config.yaml
n_layer: 13
d_model: 128
n_head: 4
n_kv_head: 1
head_dim: 32
d_mlp: 512
vocab_size: 2362
activation: "squared_relu"
norm: "rmsnorm"
norm_place: "pre"
norm_eps: 1e-06
positions: "rope"
rope_base: 71500.0
rope_fraction: 1.0
qk_norm: true
attn_scale: 0.255
bias: "none"
tie_embeddings: false
parallel_block: false
extras: ["capped logits"]
init: "normal"
init_std_qkv: 0.0442
init_std_o: 0.0442
init_std_up: 0.0442
init_std_down: 0.0442
optimizer: "soap_variant"
lr: 0.0109
lr_mult_up: 1.13
beta1: 0.95
beta2: 0.99
lr_head: 0.00732
grad_clip: 0.5
warmup_steps: 59
schedule: "cos"
final_lr_fraction: 0.0
batch_tokens: 32768
seq_len: 1024
doc_mask: true
train_tokens: 124900000
steps: 3812
dataset: "wikipedia_en"
Each number is 50 + 15 x the weight over its row's rms, rounded and kept within 0 to 99. Layers, rows and columns count from 0. The size before them is the row's rms in percent of the matrix's.

# layer 7 MLP up, 512x128, rms 0.239, rows 131-185, columns 0-127
122:55 74 55 42 68 61 43 53 45 60 79 53 56 64 54 35 35 57 49 55 38 48 53 46 59 76 54 31 49 55 63 37 67 17 58 66 59 80 38 55 31 41 27 53 52 17 45 38 75 50 52 61 62 24 55 58 61 67 28 46 60 27 60 54 56 20 53 50 58 35 37 51 73 35 71 56 55 47 63 26 55 59 11 34 71 35 57 16 62 46 43 79 39 44 70 50 67 52 39 51 31 53 66 53 52 59 64 54 39 65 19 74 35 71 38 25 52 46 37 69 50 45 28 73 21 52 44 55
099:58 37 48 45 40 59 35 56 47 35 52 74 68 40 65 54 37 36 44 48 41 54 58 52 56 44 51 64 37 69 66 81 62 53 33 54 45 41 55 38 33 62 56 32 63 81 46 31 42 50 53 50 26 46 59 40 66 41 49 17 72 57 50 58 06 52 84 35 37 49 24 62 22 51 73 27 67 32 66 31 43 74 65 59 52 36 54 61 26 54 45 36 26 50 52 31 48 57 55 39 41 59 34 68 12 67 61 19 66 46 52 40 63 52 52 47 67 40 41 46 83 83 59 41 29 48 59 43
107:54 40 60 47 29 86 66 48 45 21 68 46 57 55 29 53 41 67 42 50 19 46 38 80 76 46 74 53 65 83 55 42 33 59 34 58 43 54 69 53 61 47 60 74 73 44 54 57 44 21 54 18 58 62 61 31 59 32 48 29 21 67 48 34 82 63 61 55 67 31 35 59 45 23 54 59 36 29 59 49 66 53 64 53 55 67 55 52 64 44 66 37 49 72 54 52 49 62 44 28 48 19 59 56 77 42 54 50 51 69 57 28 52 32 46 63 36 58 46 56 50 51 53 65 89 46 61 38
112:50 60 46 53 42 51 60 38 53 63 49 45 65 90 35 35 49 71 64 70 58 50 55 55 72 50 64 40 27 31 61 26 57 55 64 62 82 69 62 55 48 56 73 53 92 40 38 72 83 59 66 33 39 56 64 64 69 50 60 52 55 62 16 24 45 39 49 37 58 40 63 68 52 15 30 28 54 49 73 56 50 44 36 32 56 37 44 32 45 43 51 61 34 48 41 64 44 48 42 55 53 45 48 30 62 56 65 33 36 61 29 58 12 63 72 65 48 52 20 83 44 43 44 72 42 49 60 57
088:63 61 49 76 42 50 62 47 53 61 48 55 63 35 37 71 52 57 68 48 72 83 54 66 60 59 40 90 59 60 81 38 56 53 38 46 49 69 31 53 52 40 40 36 58 42 45 55 19 43 66 52 54 51 47 47 56 31 47 42 57 47 51 66 29 46 67 50 39 58 35 53 52 60 72 24 55 72 77 54 51 41 61 64 64 35 18 67 68 50 46 31 52 59 30 46 47 59 46 40 54 13 45 42 70 68 49 17 67 59 33 25 35 38 57 51 29 47 42 77 83 07 51 78 36 55 59 54
095:52 60 63 14 53 57 46 57 55 33 45 31 47 43 39 62 52 46 37 31 46 51 42 58 29 38 33 58 44 61 66 49 49 61 15 38 33 61 43 59 30 56 43 52 44 64 34 46 58 72 33 68 44 48 73 45 55 46 32 47 61 20 54 58 39 46 30 66 56 36 43 31 50 55 42 71 39 58 65 67 50 53 42 60 39 24 56 38 57 31 48 44 61 24 99 64 59 39 27 54 55 41 54 84 70 46 57 15 68 53 41 63 26 24 66 56 20 22 48 39 35 83 53 55 49 83 58 53
102:52 41 53 19 28 72 53 59 67 37 67 32 54 49 63 56 43 54 64 56 65 71 51 46 37 74 28 50 51 21 66 44 47 22 50 59 62 63 30 60 41 41 28 61 16 23 23 47 50 33 51 49 33 54 35 54 26 71 24 49 69 47 36 48 60 42 55 56 41 73 41 29 59 60 72 54 64 49 60 18 54 42 52 35 64 79 43 44 29 51 48 78 43 59 36 67 60 38 72 30 61 65 35 58 34 71 41 30 62 51 16 16 67 56 33 53 48 43 40 55 45 60 61 58 36 58 48 72
100:65 70 45 22 47 50 33 84 30 59 56 87 36 72 57 41 46 60 36 50 44 78 26 54 42 66 68 60 49 52 85 39 64 45 42 74 57 64 40 36 30 80 22 56 34 43 38 60 62 51 45 59 77 45 43 57 35 61 49 52 28 45 50 31 44 25 63 52 46 42 34 50 36 65 64 33 63 42 59 32 69 81 23 53 59 87 53 27 69 71 37 64 41 69 48 57 45 46 65 61 76 52 65 51 40 48 74 62 50 77 28 64 53 50 54 36 58 34 56 46 32 55 48 49 46 57 56 48
095:49 29 41 44 30 38 54 66 48 43 48 75 35 60 38 45 19 53 54 46 59 37 41 73 48 38 66 38 38 37 53 45 50 49 42 56 93 44 51 46 61 55 68 46 31 18 56 32 36 55 67 49 76 40 47 47 32 42 48 19 60 77 60 55 67 36 33 53 32 74 50 33 15 48 42 42 34 68 62 51 35 44 40 66 30 17 47 58 38 46 66 53 55 29 50 49 38 51 71 69 40 50 57 49 57 14 40 49 53 47 18 79 47 54 63 54 49 20 48 32 45 62 73 43 50 46 58 07
089:23 56 51 42 38 51 49 60 53 74 78 13 44 48 25 41 53 49 44 57 56 33 51 31 35 61 70 56 18 41 66 47 38 53 60 52 37 85 39 44 36 60 47 69 81 47 32 47 47 26 29 33 64 81 31 51 71 61 46 17 55 31 26 68 59 40 50 42 56 42 48 44 65 40 49 54 49 47 59 52 59 40 60 72 31 39 71 61 57 12 15 29 42 54 51 45 68 58 52 51 53 40 50 47 34 67 49 63 27 58 84 33 61 66 47 59 66 28 27 38 68 59 38 58 56 46 43 45
097:87 53 54 66 62 77 39 43 75 53 38 65 53 50 44 72 45 58 63 33 78 70 50 56 40 63 87 54 57 59 43 64 46 62 38 73 75 74 80 66 49 54 74 26 70 23 34 44 62 44 50 52 63 71 58 54 68 59 46 51 54 75 69 48 27 38 49 49 22 46 65 41 59 50 36 35 08 33 67 62 39 55 43 38 40 53 36 60 50 52 53 78 42 40 42 50 36 70 49 56 59 77 83 60 63 64 65 48 54 54 56 22 45 54 49 60 41 65 58 36 59 68 45 58 71 32 62 52
085:49 47 50 52 52 66 53 59 34 49 24 54 67 47 68 30 54 75 45 42 44 35 64 80 16 63 30 53 62 51 34 46 13 57 36 37 58 47 56 39 46 49 60 50 72 36 36 50 83 33 50 47 25 30 55 64 63 44 55 83 43 49 22 57 07 65 42 53 59 52 27 28 40 59 75 57 44 49 59 77 58 49 62 51 63 43 45 52 37 56 44 40 28 48 58 54 24 15 39 38 57 66 58 62 35 26 54 57 42 75 10 58 49 53 57 31 46 64 50 41 78 30 50 57 56 39 50 52
112:66 47 46 50 63 31 45 47 72 35 81 67 34 73 66 49 55 17 48 40 57 53 29 69 56 38 74 59 46 23 58 28 60 53 75 45 71 53 46 78 43 67 17 76 74 56 40 32 56 59 92 47 51 62 52 30 50 54 48 49 77 62 34 38 26 49 38 56 51 44 49 62 25 26 47 51 82 47 56 50 44 25 40 67 45 40 33 54 43 37 43 44 20 32 62 42 59 62 77 62 74 46 46 56 46 61 69 53 52 74 48 47 26 42 53 59 31 46 53 53 58 45 56 68 51 61 27 31
107:38 42 58 49 69 67 34 44 50 37 47 22 59 70 74 67 30 20 23 44 43 60 57 19 38 50 62 45 79 63 46 85 45 52 42 61 59 19 58 71 42 44 67 66 13 45 31 56 72 38 48 40 54 33 32 62 49 61 48 33 45 47 48 64 34 48 43 11 52 67 43 51 61 44 45 71 49 57 26 44 56 54 34 43 63 49 20 47 51 38 18 24 47 51 50 55 55 66 44 47 71 56 70 65 47 52 61 45 52 66 84 42 57 55 41 43 21 26 39 45 43 44 25 57 30 38 65 59
095:58 50 29 39 35 68 41 43 55 61 41 46 50 63 59 50 34 68 36 60 53 35 28 48 34 51 61 53 62 50 53 59 55 42 65 43 94 79 62 39 25 55 48 50 51 58 34 81 64 45 18 41 56 78 63 55 50 47 67 20 62 49 74 56 43 50 30 44 44 66 41 75 37 53 55 58 57 40 24 44 72 42 09 32 65 23 67 49 41 55 41 42 53 33 35 49 74 73 36 48 74 41 44 52 66 50 45 45 11 48 60 77 58 78 50 44 41 57 47 49 47 56 38 37 54 24 73 25
099:68 31 54 59 58 58 44 47 70 84 66 48 66 70 52 56 51 49 20 36 48 38 36 52 27 31 32 61 61 02 58 47 42 44 26 82 49 54 30 52 42 61 66 35 61 73 32 57 60 65 27 64 91 69 39 47 65 50 32 15 74 44 89 47 61 40 55 33 50 42 46 39 47 55 42 50 50 47 37 57 50 52 21 31 70 42 59 48 70 60 44 49 60 52 34 39 29 58 44 46 26 77 64 63 43 55 58 45 58 48 52 67 70 36 51 24 52 33 66 58 59 53 66 56 50 38 46 40
097:22 50 55 57 74 22 42 65 55 66 64 88 53 75 54 42 52 51 64 52 55 70 61 50 48 49 53 48 32 75 42 51 49 48 54 48 53 44 62 63 64 52 53 49 46 35 58 34 60 26 36 58 64 69 70 37 85 42 51 38 40 67 56 27 31 27 56 36 29 36 38 50 77 90 59 65 44 46 55 43 64 67 38 55 69 50 63 41 62 56 38 57 65 47 69 77 78 28 62 41 82 45 57 48 34 38 71 43 28 57 36 94 53 21 34 58 63 33 41 47 56 59 57 52 67 43 65 44
112:60 29 60 37 65 58 95 60 58 55 54 65 50 64 62 40 38 67 46 35 41 49 55 43 29 73 37 55 64 75 32 55 71 61 56 68 65 68 52 55 26 24 47 69 56 43 52 38 55 42 67 42 55 49 39 37 25 53 45 66 61 54 32 40 66 66 47 47 42 63 68 68 44 72 35 39 64 48 55 10 50 44 57 42 54 81 44 48 28 85 11 64 37 47 44 31 17 66 68 30 60 17 53 45 49 66 58 40 46 57 58 65 57 52 56 59 29 57 16 41 36 43 45 48 40 45 57 36
109:53 43 60 56 54 43 41 51 89 68 67 33 65 66 47 58 31 51 56 48 40 80 47 50 55 36 38 47 51 47 46 58 27 30 65 78 69 48 55 66 33 24 16 74 41 28 47 43 72 59 39 39 35 38 65 40 54 48 45 33 65 41 65 25 78 40 36 64 45 63 68 25 37 40 60 43 62 54 70 57 56 43 57 65 40 73 36 36 48 24 36 52 62 54 29 46 24 49 40 45 45 65 65 63 54 63 48 49 39 71 38 75 34 37 37 37 10 67 33 70 43 14 56 65 49 64 35 37
111:66 21 53 59 59 76 38 41 26 46 50 45 53 21 36 63 35 51 57 56 47 60 50 69 56 29 46 52 81 47 66 68 52 31 56 43 62 63 63 41 10 50 33 42 63 60 71 30 39 29 42 47 33 22 50 67 64 38 63 18 43 36 41 55 70 52 62 36 31 61 43 77 26 57 59 68 34 49 55 67 52 75 57 62 58 44 46 41 38 38 17 60 43 47 54 42 54 47 67 44 44 37 28 71 58 63 61 44 57 22 43 81 62 63 42 69 44 39 38 35 43 48 41 81 15 74 46 49
112:63 97 38 61 33 72 70 46 78 36 49 46 46 56 36 46 76 60 35 44 37 48 71 51 52 53 46 62 41 52 71 80 52 61 76 79 64 47 63 58 88 52 58 32 58 28 49 69 50 42 46 74 57 31 32 33 49 50 45 40 52 61 52 27 59 55 56 73 56 39 40 38 45 48 47 63 41 66 71 28 64 42 51 74 29 20 53 45 19 47 57 70 38 68 72 40 27 40 40 71 53 80 67 34 26 43 41 52 50 79 48 28 53 62 43 62 46 49 46 36 51 57 63 38 44 66 63 46
076:28 72 56 50 41 50 11 61 49 27 59 60 41 77 52 56 43 36 44 27 55 53 59 31 48 58 60 44 66 20 32 34 60 71 57 82 37 43 53 79 51 46 71 28 40 59 56 59 45 36 45 30 43 50 43 59 66 68 36 47 23 45 42 68 35 37 71 45 49 32 18 40 69 55 49 35 34 39 60 64 24 52 32 57 57 46 61 42 33 58 64 41 39 35 68 49 61 30 34 09 47 44 72 43 35 48 43 61 34 36 52 62 21 36 22 44 24 35 63 46 44 20 63 61 40 52 57 53
106:77 23 53 52 41 53 28 50 38 28 73 22 56 32 52 50 67 42 31 50 49 23 35 45 57 53 39 62 31 47 52 73 40 56 13 38 69 63 23 36 32 59 23 37 52 48 85 50 50 48 49 37 52 42 37 46 44 47 50 29 69 63 62 72 36 45 51 60 67 27 60 50 05 66 48 61 53 38 54 90 32 76 43 52 58 63 35 54 68 49 53 44 41 43 66 54 44 47 44 62 82 57 78 54 43 53 58 46 44 44 32 70 57 56 30 32 40 32 37 28 75 60 48 35 41 48 55 60
101:53 43 27 48 55 41 44 30 37 35 53 64 65 54 57 32 45 48 53 31 26 22 35 42 34 16 42 40 55 50 50 56 58 44 67 73 59 59 41 66 25 39 40 36 71 47 45 82 65 44 59 45 81 57 65 35 50 82 47 27 34 52 42 50 70 43 53 44 35 60 50 43 38 39 21 32 52 43 52 59 53 39 24 46 25 52 51 62 42 27 48 40 46 42 35 53 69 39 45 53 64 46 34 66 44 28 61 57 05 62 40 14 59 40 31 76 34 40 54 15 42 51 50 55 28 21 53 35
109:53 58 80 47 41 54 46 54 75 41 64 59 64 60 58 44 61 42 29 64 45 76 68 18 75 66 62 56 70 28 51 45 47 64 23 85 30 25 51 26 82 87 32 52 65 39 47 44 29 60 30 54 64 38 31 39 61 42 40 65 33 50 59 62 50 58 49 50 50 61 53 19 48 57 59 56 70 37 70 13 50 69 59 65 67 60 29 46 22 66 68 53 19 57 61 37 53 47 57 47 44 62 62 42 42 58 40 66 57 42 33 50 52 64 63 45 36 37 47 61 52 73 24 37 48 52 65 63
107:74 31 49 31 43 76 68 64 43 47 59 44 78 53 51 61 75 41 63 55 52 42 62 53 34 76 66 41 55 55 42 64 41 48 43 84 62 63 86 68 56 21 54 15 43 74 58 64 63 57 54 49 65 25 70 51 43 48 41 69 56 64 17 44 53 44 54 54 37 60 47 62 68 72 24 46 70 48 43 67 46 47 63 55 52 26 69 67 40 60 27 41 35 60 53 43 49 52 69 13 48 45 47 41 65 40 59 40 37 21 29 55 79 46 42 48 43 60 34 50 41 73 33 55 45 18 47 30
109:94 43 38 28 45 62 06 56 56 51 96 47 31 45 68 50 52 42 46 54 38 43 66 42 35 48 56 77 49 29 59 33 50 51 39 62 44 60 40 41 41 64 55 50 67 69 39 41 59 51 42 79 40 37 88 35 28 63 49 53 83 26 66 59 19 71 31 51 24 36 60 43 62 76 46 42 32 64 51 67 34 41 48 47 60 51 50 56 48 34 60 47 60 35 64 43 71 63 44 56 66 69 62 61 68 74 51 36 62 31 42 44 48 46 73 54 56 33 48 38 43 74 61 53 45 42 65 40
093:61 73 31 63 44 43 61 73 73 52 48 39 29 28 43 44 25 50 55 55 57 49 40 43 50 48 45 61 26 78 33 78 70 53 33 54 76 40 29 20 72 51 29 15 54 39 60 45 66 48 43 52 44 55 26 55 53 33 65 70 69 70 46 58 60 58 55 64 62 49 38 46 66 31 70 38 75 43 78 26 55 32 50 34 73 35 52 34 48 57 40 59 20 28 59 40 32 41 51 45 62 36 43 55 64 52 53 63 51 73 47 59 71 40 02 52 39 37 58 44 50 26 55 61 64 32 54 59
096:24 22 92 70 47 44 17 57 41 51 45 56 68 80 88 26 44 53 22 57 60 60 61 30 29 65 36 30 66 46 40 62 49 60 45 63 59 51 69 69 32 64 45 62 42 53 36 49 84 44 35 35 44 62 58 37 35 48 61 65 53 65 59 35 85 31 50 42 43 60 35 52 63 27 39 61 42 43 59 40 55 67 41 52 46 50 54 72 41 54 56 31 31 34 44 58 46 45 56 55 72 38 55 28 42 43 58 16 54 40 56 69 71 53 73 58 52 28 38 38 77 52 47 47 60 77 62 46
099:58 57 56 50 22 53 70 26 78 72 60 65 36 44 45 64 53 16 51 51 50 49 40 39 39 60 53 02 59 54 49 75 42 69 57 56 41 77 32 49 29 53 55 53 59 51 47 60 84 50 67 64 84 38 48 49 43 62 64 44 38 52 50 69 48 60 50 45 57 78 59 48 51 41 34 29 58 42 37 67 35 70 54 32 50 69 47 45 59 72 60 62 30 53 28 60 60 44 74 43 43 70 57 62 59 46 63 62 56 52 40 58 90 45 39 66 34 68 11 49 41 14 43 39 62 44 76 50
091:43 34 55 41 45 36 51 63 51 66 44 40 45 51 46 23 39 23 68 33 57 40 48 57 55 62 37 28 79 46 31 58 51 54 55 36 44 40 48 55 36 63 64 63 96 37 46 28 40 17 67 44 51 36 46 59 57 56 36 41 63 46 72 61 68 46 33 62 46 43 39 68 56 39 79 65 46 65 49 42 62 59 41 56 35 63 45 50 08 59 50 51 51 42 69 72 82 70 60 66 38 35 82 42 57 34 27 47 86 47 51 67 60 60 73 84 52 29 27 52 27 46 42 39 41 35 56 33
103:45 22 09 87 46 26 71 56 59 29 40 50 66 63 34 54 64 65 52 43 50 62 59 32 40 36 30 38 44 43 62 55 55 57 55 53 49 33 31 83 54 40 52 43 52 65 54 39 36 42 67 43 49 20 48 63 60 55 35 31 63 53 40 18 43 49 49 46 54 54 57 78 54 24 33 26 43 29 60 53 51 34 73 43 56 43 59 87 29 59 20 20 43 39 47 49 33 80 53 58 60 40 74 72 69 59 56 30 41 53 62 55 62 45 43 32 45 73 67 49 44 55 47 61 30 73 57 43
110:55 68 71 58 50 44 53 42 75 47 51 31 75 41 51 72 65 48 51 36 42 56 61 41 75 55 54 44 71 58 53 48 74 55 60 60 54 48 61 27 53 51 00 39 51 60 83 39 43 43 78 55 51 38 47 11 55 41 52 67 46 74 40 59 50 67 52 39 45 30 48 41 57 71 63 28 98 53 62 59 46 44 65 67 57 60 73 46 46 48 58 67 29 33 80 49 62 54 81 26 38 53 55 49 64 59 76 48 35 56 43 73 62 47 55 47 46 59 31 64 67 38 46 31 37 53 43 72
117:42 56 47 34 49 25 45 61 56 62 17 26 58 49 47 53 52 62 31 99 34 35 52 64 66 49 34 30 61 26 57 46 45 52 51 58 78 31 47 44 47 36 35 38 23 67 51 54 63 46 53 55 71 29 39 47 70 52 45 59 54 28 41 67 49 65 45 51 68 78 47 52 77 52 45 58 54 23 46 58 54 56 22 57 38 68 75 45 41 75 45 60 64 49 20 56 50 30 57 33 44 48 48 47 62 46 77 17 42 69 76 55 54 45 41 44 31 61 59 75 60 46 52 42 30 49 65 46
092:68 38 66 37 27 47 43 60 34 30 45 60 81 62 74 64 39 55 53 61 45 65 51 35 57 75 49 38 56 59 68 59 39 40 45 77 50 52 59 64 57 52 69 38 99 58 37 43 49 46 50 70 54 35 52 79 49 42 32 34 50 59 70 36 61 43 34 63 41 35 33 38 38 52 66 43 57 55 43 66 47 33 57 32 55 62 86 70 73 76 44 39 42 49 30 59 42 42 70 27 28 42 43 54 57 68 42 31 55 63 65 52 44 10 55 23 60 46 43 25 28 53 22 30 55 67 40 49
101:67 20 67 54 48 78 70 33 49 39 59 48 38 53 60 57 63 63 63 42 45 28 86 47 23 50 52 69 36 59 59 67 55 47 52 58 70 50 81 78 45 65 48 63 61 43 79 44 76 34 39 64 55 68 34 56 59 59 33 57 77 47 50 36 66 57 36 48 33 64 54 51 42 39 22 48 37 42 40 47 39 72 29 25 40 65 59 35 43 33 10 55 50 67 50 67 45 64 36 45 46 41 38 62 68 37 87 45 28 24 50 42 40 39 40 51 49 45 54 46 37 36 46 53 25 82 73 39
099:42 44 22 60 52 71 46 50 53 59 78 55 38 57 27 36 49 50 30 44 47 37 51 56 00 24 40 67 41 26 52 53 43 39 49 60 52 57 30 65 34 45 65 45 21 33 08 55 61 57 48 49 42 34 41 53 52 56 68 45 62 34 57 40 80 60 40 68 23 41 32 39 44 42 54 52 68 50 48 45 41 58 26 54 54 45 38 64 61 40 29 48 51 67 61 50 48 61 94 65 47 50 42 32 57 52 25 70 46 46 25 23 46 22 33 60 46 54 35 57 34 17 56 51 24 27 32 47
098:67 29 94 64 28 48 46 58 73 73 52 20 72 51 42 39 47 48 27 47 36 55 55 76 51 41 51 15 50 55 41 68 71 56 34 46 68 74 21 52 54 48 46 56 36 58 58 30 59 41 40 43 47 43 55 47 55 19 62 51 48 48 48 62 47 74 55 65 71 35 17 68 36 21 57 50 48 48 57 16 70 72 45 40 59 81 68 51 61 83 53 64 69 42 58 51 46 66 56 44 43 70 73 64 51 50 45 46 37 30 65 59 40 80 50 44 66 40 46 57 38 62 35 51 35 34 39 64
114:70 41 48 56 33 65 43 25 73 30 60 56 51 41 61 70 58 35 56 42 28 49 62 24 39 46 64 35 38 49 46 52 63 37 41 44 63 54 33 50 71 63 68 40 69 92 60 54 31 52 37 61 71 65 60 25 55 55 59 68 86 34 47 43 53 68 56 42 25 73 33 60 57 41 60 27 66 54 62 51 62 65 80 57 60 47 60 68 48 57 41 35 21 59 65 75 71 36 64 31 51 67 47 44 51 36 59 48 64 61 25 31 69 18 68 64 57 48 57 31 84 61 63 34 63 55 45 62
128:71 43 75 67 28 81 15 28 59 39 66 55 57 61 46 18 69 45 36 48 81 48 37 26 33 86 51 75 61 43 40 57 60 54 78 77 56 65 31 54 40 57 54 46 65 42 53 71 53 58 18 48 52 55 40 40 44 62 28 55 50 80 35 54 51 37 55 38 31 49 39 50 65 46 33 55 66 40 65 58 56 44 44 36 77 65 43 71 66 55 42 74 54 56 23 51 51 44 52 42 60 96 83 46 61 49 49 39 38 65 47 41 72 44 57 51 46 53 47 38 38 47 48 65 42 46 39 34
096:49 30 69 51 47 63 38 55 53 44 48 64 54 42 58 51 85 39 33 38 51 49 49 55 00 48 33 59 39 55 86 26 22 58 51 61 87 49 44 23 49 39 46 91 53 40 38 39 30 44 48 38 61 52 87 29 39 44 33 36 47 61 71 46 39 42 74 28 53 53 47 61 50 34 34 23 56 26 60 54 54 40 50 33 51 40 29 35 82 33 50 35 59 41 52 51 34 34 49 69 74 46 46 54 43 44 47 52 43 32 62 39 36 49 23 46 49 42 42 47 59 56 28 52 64 39 48 57
095:72 36 30 77 70 70 61 79 53 49 70 51 33 48 57 66 48 92 37 53 69 62 39 54 69 43 61 53 38 61 45 39 31 60 70 50 72 51 52 17 51 36 55 56 47 28 60 49 31 53 09 34 52 28 56 69 68 38 47 22 39 52 43 61 44 32 39 31 36 37 51 76 45 64 31 25 41 39 32 60 75 62 28 64 72 35 56 45 47 26 39 65 30 40 55 67 64 68 32 58 52 56 67 71 76 58 62 56 44 62 53 46 48 43 23 63 39 50 44 39 58 31 54 50 36 65 55 46
095:67 40 41 63 34 62 73 47 61 32 26 58 58 70 34 59 36 80 48 36 47 55 50 45 48 45 51 33 40 84 30 30 51 61 73 63 40 68 48 52 58 32 37 39 54 85 65 22 41 41 59 36 62 62 62 27 42 44 49 51 27 68 32 50 63 91 33 75 64 46 39 43 55 22 58 44 35 51 59 48 70 51 58 84 74 23 46 56 61 44 49 43 44 53 48 63 68 51 38 40 61 55 37 59 72 53 42 46 32 42 30 47 75 31 33 50 32 58 60 48 30 40 48 74 24 21 40 32
099:52 65 32 64 37 72 55 32 59 58 34 37 64 59 26 69 65 54 56 51 23 30 43 72 23 34 78 49 56 57 56 55 25 71 36 54 61 44 77 77 35 37 65 46 55 61 41 43 46 33 38 61 51 32 68 39 51 05 55 36 41 47 19 61 59 23 46 46 30 51 19 48 35 29 70 59 69 43 47 49 60 33 44 82 30 66 70 59 40 48 41 54 62 55 42 51 65 40 64 37 53 62 49 50 63 79 62 29 58 43 24 49 45 56 40 38 42 83 47 31 44 46 48 58 45 77 49 58
106:45 56 63 57 56 68 47 44 58 64 56 44 71 74 55 40 51 58 36 63 68 48 50 16 64 57 49 38 20 57 47 18 38 58 43 40 62 26 59 53 52 52 54 36 49 36 32 18 68 51 93 39 37 59 58 29 74 34 40 46 57 53 47 47 75 51 72 31 40 59 38 67 63 29 42 54 43 52 67 13 54 67 61 29 41 48 32 54 68 74 20 51 51 64 66 42 75 53 60 51 43 28 58 54 67 56 45 59 52 55 55 48 40 67 51 47 26 47 41 78 40 26 37 55 74 81 41 17
082:55 57 38 84 68 20 48 86 41 56 50 48 49 67 22 47 31 68 42 75 78 59 69 51 45 59 42 49 31 38 41 64 37 34 73 37 56 49 34 54 53 17 44 21 55 54 76 45 47 65 53 49 69 54 52 72 48 22 44 46 81 52 45 55 66 38 33 28 51 50 41 34 48 35 65 58 34 62 85 42 22 19 41 51 53 56 49 53 58 36 36 31 32 38 64 42 61 64 34 54 48 50 52 47 78 35 42 74 49 42 55 62 46 31 38 31 72 32 46 61 37 38 44 53 58 76 74 54
098:29 63 59 42 31 67 56 56 58 52 37 48 35 50 34 53 62 56 39 29 73 45 74 50 38 57 43 50 59 62 45 83 78 64 55 43 49 60 70 37 61 54 38 59 58 67 23 51 17 26 42 34 69 48 91 73 54 41 32 31 55 35 34 55 19 33 66 58 75 47 50 42 36 34 44 64 52 61 69 45 61 52 60 55 70 39 64 20 37 69 35 47 29 44 31 33 47 47 64 41 67 37 40 47 51 46 44 45 27 70 33 37 40 37 14 61 59 78 49 44 38 53 74 43 29 27 64 42
101:73 26 39 52 37 52 50 83 25 51 73 59 53 71 48 59 46 65 46 63 64 73 37 55 29 52 49 23 72 35 45 54 46 59 65 79 46 87 52 48 46 73 57 51 76 50 61 45 60 41 65 56 45 66 49 72 38 43 43 31 57 50 61 46 38 77 44 41 60 58 44 36 23 57 41 52 61 55 43 72 55 39 39 32 16 34 80 55 45 53 63 52 28 51 55 54 24 79 44 77 63 35 56 79 58 55 70 43 56 34 64 68 82 45 51 39 62 61 43 27 37 64 62 77 31 45 60 48
098:52 52 32 83 71 30 37 35 62 59 69 50 36 58 46 45 65 35 38 46 41 55 44 56 46 38 44 59 65 53 39 53 83 64 55 60 61 67 66 31 49 46 36 35 35 44 49 54 50 36 58 85 36 17 59 67 60 49 62 09 48 56 69 52 68 62 47 42 73 34 47 48 82 57 34 68 15 49 61 32 34 74 48 33 51 20 56 50 25 32 35 52 13 57 45 65 65 32 65 39 19 42 32 67 49 57 48 78 51 43 52 54 45 48 55 52 65 29 51 50 73 55 52 25 49 49 47 68
117:53 38 47 66 83 53 50 29 51 53 35 32 60 42 40 30 81 51 76 42 61 75 46 45 37 41 53 45 51 38 86 54 47 72 48 59 53 53 99 64 34 48 67 43 41 56 46 57 46 74 73 34 80 48 46 49 57 18 71 54 63 56 39 32 38 62 59 51 32 50 51 33 24 28 42 44 39 59 74 66 35 33 33 56 50 54 53 36 42 53 34 65 42 54 63 66 33 76 48 25 45 38 60 55 83 60 42 50 56 66 58 41 38 49 27 74 57 79 54 36 47 27 45 37 56 49 62 47
093:69 36 61 50 06 51 47 69 45 37 31 34 30 52 83 28 55 59 48 42 68 48 42 59 34 45 45 55 54 66 17 58 46 51 46 44 55 69 52 61 52 33 49 39 77 57 46 58 57 77 71 58 48 58 32 69 50 55 45 58 24 32 15 41 37 78 20 44 66 56 64 43 12 71 44 44 38 56 73 71 66 68 43 30 74 63 67 55 53 37 56 26 63 54 65 61 34 48 64 50 50 53 48 54 82 39 61 48 48 39 35 56 18 55 71 67 64 45 47 58 24 55 43 39 52 59 62 46
107:49 29 47 62 43 47 55 64 35 36 55 44 76 59 40 56 36 70 60 45 45 57 35 52 57 61 40 35 79 68 51 63 69 63 45 52 77 58 88 52 50 67 62 77 69 45 47 27 55 68 33 55 55 38 62 25 32 63 44 34 58 58 61 46 55 59 71 45 44 57 56 48 34 44 13 27 61 78 73 58 51 49 54 41 54 78 36 60 60 36 73 40 27 50 36 38 65 32 71 38 49 38 54 50 67 66 62 41 51 50 75 33 27 41 52 59 38 43 24 56 55 54 37 45 88 86 73 21
103:47 57 50 56 47 79 56 35 62 44 36 59 63 32 37 38 57 50 26 24 36 71 28 33 31 27 39 27 61 39 80 46 62 46 58 62 73 66 57 68 62 25 42 50 79 77 66 48 31 61 62 56 57 38 42 37 66 32 35 36 64 48 60 55 79 51 52 46 38 41 29 40 56 72 72 38 60 38 83 55 64 53 60 67 63 34 58 59 70 62 17 58 60 20 58 70 58 17 54 42 35 62 45 58 54 53 26 68 61 56 67 53 71 51 45 45 31 64 46 33 57 42 33 49 52 74 41 32
095:43 26 63 37 51 78 34 44 22 46 54 87 74 71 55 44 41 50 59 41 60 71 68 46 49 00 63 51 47 40 39 56 66 55 64 34 40 55 26 54 45 38 44 50 43 55 38 64 63 39 42 34 40 34 10 68 64 65 70 26 45 38 37 54 44 73 45 52 47 27 34 29 37 40 68 36 31 38 56 28 49 46 61 64 37 72 48 63 55 27 26 37 51 31 76 59 42 33 50 45 69 67 51 48 40 78 59 64 53 56 46 31 43 63 36 55 56 43 38 39 48 45 57 62 60 33 37 17
115:83 44 72 55 58 72 46 50 47 65 56 29 63 40 42 69 78 29 48 55 33 50 45 16 45 56 58 46 77 54 80 66 45 64 59 61 51 65 86 61 63 33 80 39 59 60 52 65 47 36 36 86 67 29 47 30 54 26 50 47 35 21 45 46 64 57 25 66 58 61 48 52 63 36 74 38 42 53 54 29 50 53 29 55 47 55 72 49 30 50 60 30 64 68 63 61 52 47 43 33 27 79 52 49 43 45 30 40 58 58 63 62 59 78 37 30 29 41 54 34 63 64 29 34 41 52 41 45